config.toml
head_dim = 64
norm = "layernorm"
norm_place = "pre"
norm_eps = 1e-05
positions = "rope"
qk_norm = false
init = "normal"
optimizer = "soap_variant"
schedule = "wsd"
decay_fraction = 0.684
seq_len = 512
train_tokens = 200800000
Each number is 500 + 40 x the weight over its row's rms, rounded and kept within 0 to 999. Layers, rows and columns count from 0. Numbers have three digits each. The size before them is the row's rms in percent of the matrix's.

# gate: layer 10 MLP gate, 448x224, rms 0.0948, rows 428-447, columns 112-167
# up: layer 10 MLP up, 448x224, rms 0.0948, rows 428-447, columns 112-167
# down: layer 10 MLP down (transposed), 448x224, rms 0.0926, rows 428-447, columns 112-167
gate428 090:469466461483484586536524484454517503450473420478535542536597514509466526462444476484467510564493491477530436497518518515447516504521550486455484460502482586501481410486
up428 100:454444522473425541522480435491518517478527529498504573506499534534461472519452466544543498527490503536476553510523463493485545500528469496513442504487548456504516512521
down428 098:483508513470456481473478464505555609535464485505570462461492471489422468478559484572459540533452459474496466462495401472412508466529532524543548537503498416511498467497
gate429 111:545526584537481581535498509479568513454517521526461478483552483540483501516512495487470525475498428569466573482417335494490449497477475492489447504534491518510428498545
up429 105:521496471552464467489465456504514567466410466411481568555510541500505484554557480539515424494554418517525510491461482493469478503498469504507514480529462513510512496463
down429 107:474490419538565557469575465512403442476504553424470498518521571512535554409515504504501577465502443574566453559424506524449461503538422497527495530509530473490485492453
gate430 101:515437437452485524508482493516472504492527491422452496517480578529538513450542560557529479438515479470537536525493574488527499547502463435435488509508494437494487425532
up430 096:515425597545476516558486539539516569544468512532495507517491418536565518554446538414430519468513478507534472504495492511521511500504508496509544452571452479458478536540
down430 098:539531517507573485480551493502520547565498519512470526541503545472453430532556518509463522480468494453462452505412486535510492492519575590460560498499526550460477552530
gate431 092:446494472516535489542545527474462500484538522503533505507582370433483517536565451491502451448511490476420460460606451588539496470479451469450527450518530519527459452511
up431 098:519544523480486488450532539479532489579486627474496491479557485530423462540505431475527515482446437510494539491501461441541505549508504509482548502479568525467508514471
down431 098:444506462468490427501534550535503527535485495440431531536540539560518531543570510470511524487476433483594465503464447459514499507502500501444535385543482489587510584514
gate432 097:459499538407437498508480471493486476477494497518526562523545552478495487435518473494479516498512524447442511410540504530512467514536464531563544544532543520514506440594
up432 099:432582511438500520535458437584506473491491573544505505512490506456470532516507495492483639550513548472453467494543494511511454417563430457504489487563551509525455479523
down432 100:474506580553528449501455524501487575506432527468492521517533470503480562426537510522529476501484449534525464543522510572520437434508555534506477426526476547589545479546
gate433 100:474516463447504587463478521539471473524519456518485456545566578543429457473507567516509520515553480519427436534490489451542494534479542528404429468558482524488463514539
up433 096:482425549538514493517464463504555484566471525496489486599565539471550479517433509515469567459457476511496423421535559564506465458515485490503578564521501365478537524515
down433 100:466472544463490585540492476504508539544562420473496521507524533541476412479495556565563555552499524499494496493384458523547516482469464522479483433473578489487467509464
gate434 086:489541556521531530534523507487528472532478487475467455553535464630495480508409522457588482488534539493439521498472501493464430488439465508445522450486501553571482509472
up434 089:557517543456509485440525511480410439514460504514505467501492523539459473517568524438578471428494484461569430488503528586443539466455398483486492526448490524572498562502
down434 089:445527548461482587577504515491498502484506535490535501558508453509510458568437487526474567579490515501500490465572530525501469471540533449565468485413571487506530549537
gate435 100:447577543486511496512539486527430455552500492436550534458450476443512475482535457474436520511491391517460571534497492441464490514456539494496505560445543468474496521513
up435 093:546472453529460576516559480521473530544526505482510502487560488550496521513483443509547515497410518474498536515501484470507509539494449515490538466499506428523537429509
down435 096:519503491420431410529509429522557547485559480515463537480483502526467524522530449506508455535522479507485498479368471476485425465483528553491551499519489450389505502580
gate436 102:531465578525483474500489532525480510415474493491574512497562458597526551572489502463464516484535505512487476453504489512421481507459485561525555459545511471487496552473
up436 095:522500472383499524477472447497456549556477473581477457498528485590508483509425483441405546514472516456466521494448544529519459510432502460558523498559465464475538516542
down436 095:458522508479488409503549501512566545502459528472487441547409587464512432466514516503515446493535439448443488570527507485551551477491449485567501531472496482511397482505
gate437 099:427459529439444571524442494539494448478544505498555523475426535513522475425461470549485534511517569531489522527510462485536554569506577525561533498448439527531506460511
up437 100:364515476487428461564459585508475545578557431550542559507534542479469516536501474477482426547513472488547567482496485485455564551526514442479495482507485524495534490519
down437 106:496446494509484518491434538442446520531537507558592478435557526507453497464502482480562416501491491498442448475543546477523546508485469517495548477424496524472475468483
gate438 100:440499543458521533444490489475554519484541467504447509517519468488425599543462512440478490490513510557406495476447530463483482517482556494521485456493444529508520536515
up438 101:435465400520498558560598480480573510521474486587529558425440536492511484513491465559495489439505548466538499506512479528538475444551421465453462523477500514479452515499
down438 101:538504443490439469522518521460524483469455545500503491489482484550536421512585480517456523546454522468513530484535497534607500448486492445486561430458431466524474499476
gate439 093:470510527464498480512467480531502554520533498498537498540523518551516514517542476502476467501471520535469500508485547496417471469495534501525486460502491564484458455450
up439 091:500452463550463482507496546449545470474476556469482498502474515510454560543478471504559526508489486528530549497543476645472500475438511610535489509498493518470526458510
down439 099:500525521525468510457477506500482571498492461513512503472531533516514581473502475477558470516467507506404479524463489266494508477466488481504542518480454486564441470471
gate440 094:419449552467459533508549477492529528484498548490459518459489502528404437484494443566539515605472481519537461447500508481428521574533466493436510531445452522518479450467
up440 098:573466452501591511497583555541506570489578496537465473504533535535467498482452531449477512464471476479480505541483466594482578468488534490547515479563524458376490555466
down440 098:621530549491519546548495506461556525500459444482500446561475476535506586473486493493469564485532521465431530491326440561499500496493436540531460473511493499453523475493
gate441 097:442497501530529500484529546537519442528459497538563482449511576486466539568510541461495518468515502467456524494564542455454512468528494521465536507518474485467528509517
up441 092:528430497459496532445494513505502476493483517486500512479508518516516489398515527446491486537493520520547537437537515462458605502598424455558441562500519541459489492546
down441 099:493509472555467558497481451468553541457463436500602550552522524421430478492554511484447525567455557437514485561519494485576510485483498466490531512542502509585495530538
gate442 101:500507459470444457482527449516507571542502444500500575534483525487518488483492532530523421483568586543613547500504493519549499506458542504553537472534495457525517482413
up442 104:523464520512547462490500501478486574563466548528518559534516538503485490452462479518560484608498583499495498481418501433502559535515479506487548467446530541507536442495
down442 098:471442523533547504391517474554481501407572505413475523466543512458530483467506501574452525471520447524494450511423462394470618493514470548502511440478600521485506566499
gate443 097:471502462515528490605543519560526505544511495393506446546489517468549463524434573475558464561487539514525554496570478477461498475473497423521523514517546434450467554447
up443 092:480528456503541496480551530531501535457489477539438481461465466496509559546636583485493464494497469496569506534455464529462441470464562529486403463530476558427429539433
down443 096:461517529504468530528483428527489506463521452531489479492470480498489496541557472543518455522463462465442466486461509520490480449448473451543529545521467543561552462511
gate444 101:543488459515502445467505461497521554491498508497558587518502557487457480530487496544562507495556557506450523550533405525515470592524502548510480458517500493518530578594
up444 106:476461486497481586446586498481467455501516514458481497523517465535500470453500499482449434469488508477537555428479551465497585500517434512491462541566498470547398509414
down444 105:528489525509513548481565541514595578557468591464512469544573517559531470484519493461479512496456471453579598433542527545446436554541477503480574522478523431519465470508
gate445 096:489459525444476478489532457513505494522527527559481506464502519528512527503545462430493469457523551444484516476568540492472529538495519542520524535513511518495547574457
up445 100:556457453533470478493491492467499543476476468541456560389609474506625553547511518387501480533538476493472546508546488504449458496475491481529453553525486506453532477406
down445 101:549495558473503470504436461490462442538475491446493502439497444469518503445488566478504459527536472546475492523451496631431547450435528578528514469573571435496487570561
gate446 099:564518480472529581504569447450465466484467513507541497517484476519527446503385554429524554523535558527398475474478513459507459495498433492434522527511590477488497547462
up446 107:480531488463565458455442483554483539528495451416560516474494488473482504591531420448525488538423468557486487464483510453528476470556483505464498511475532485522499517532
down446 104:427455492503567475518482557471502473478463603613491472465528530548522511475490520538473458466553465557482425524589500505460565553491475503497522494432440501499431575525
gate447 103:498470534467438495571529493463515533433516527492487533510462502522472486481512556454431478485611485523467501485484459526478588473479447472594517457462609533531555468442
up447 102:466401423501495451559478555443495447523504423509519457476515523473505460541465502474525447530466495449483485518520527544551515417463476456573498503523517515539562522518
down447 100:539468454463521471557501542470485514482477406486569452441490476489526497515432544517436485487559450549456561589467534384523573459472506497485457475537522513500497523499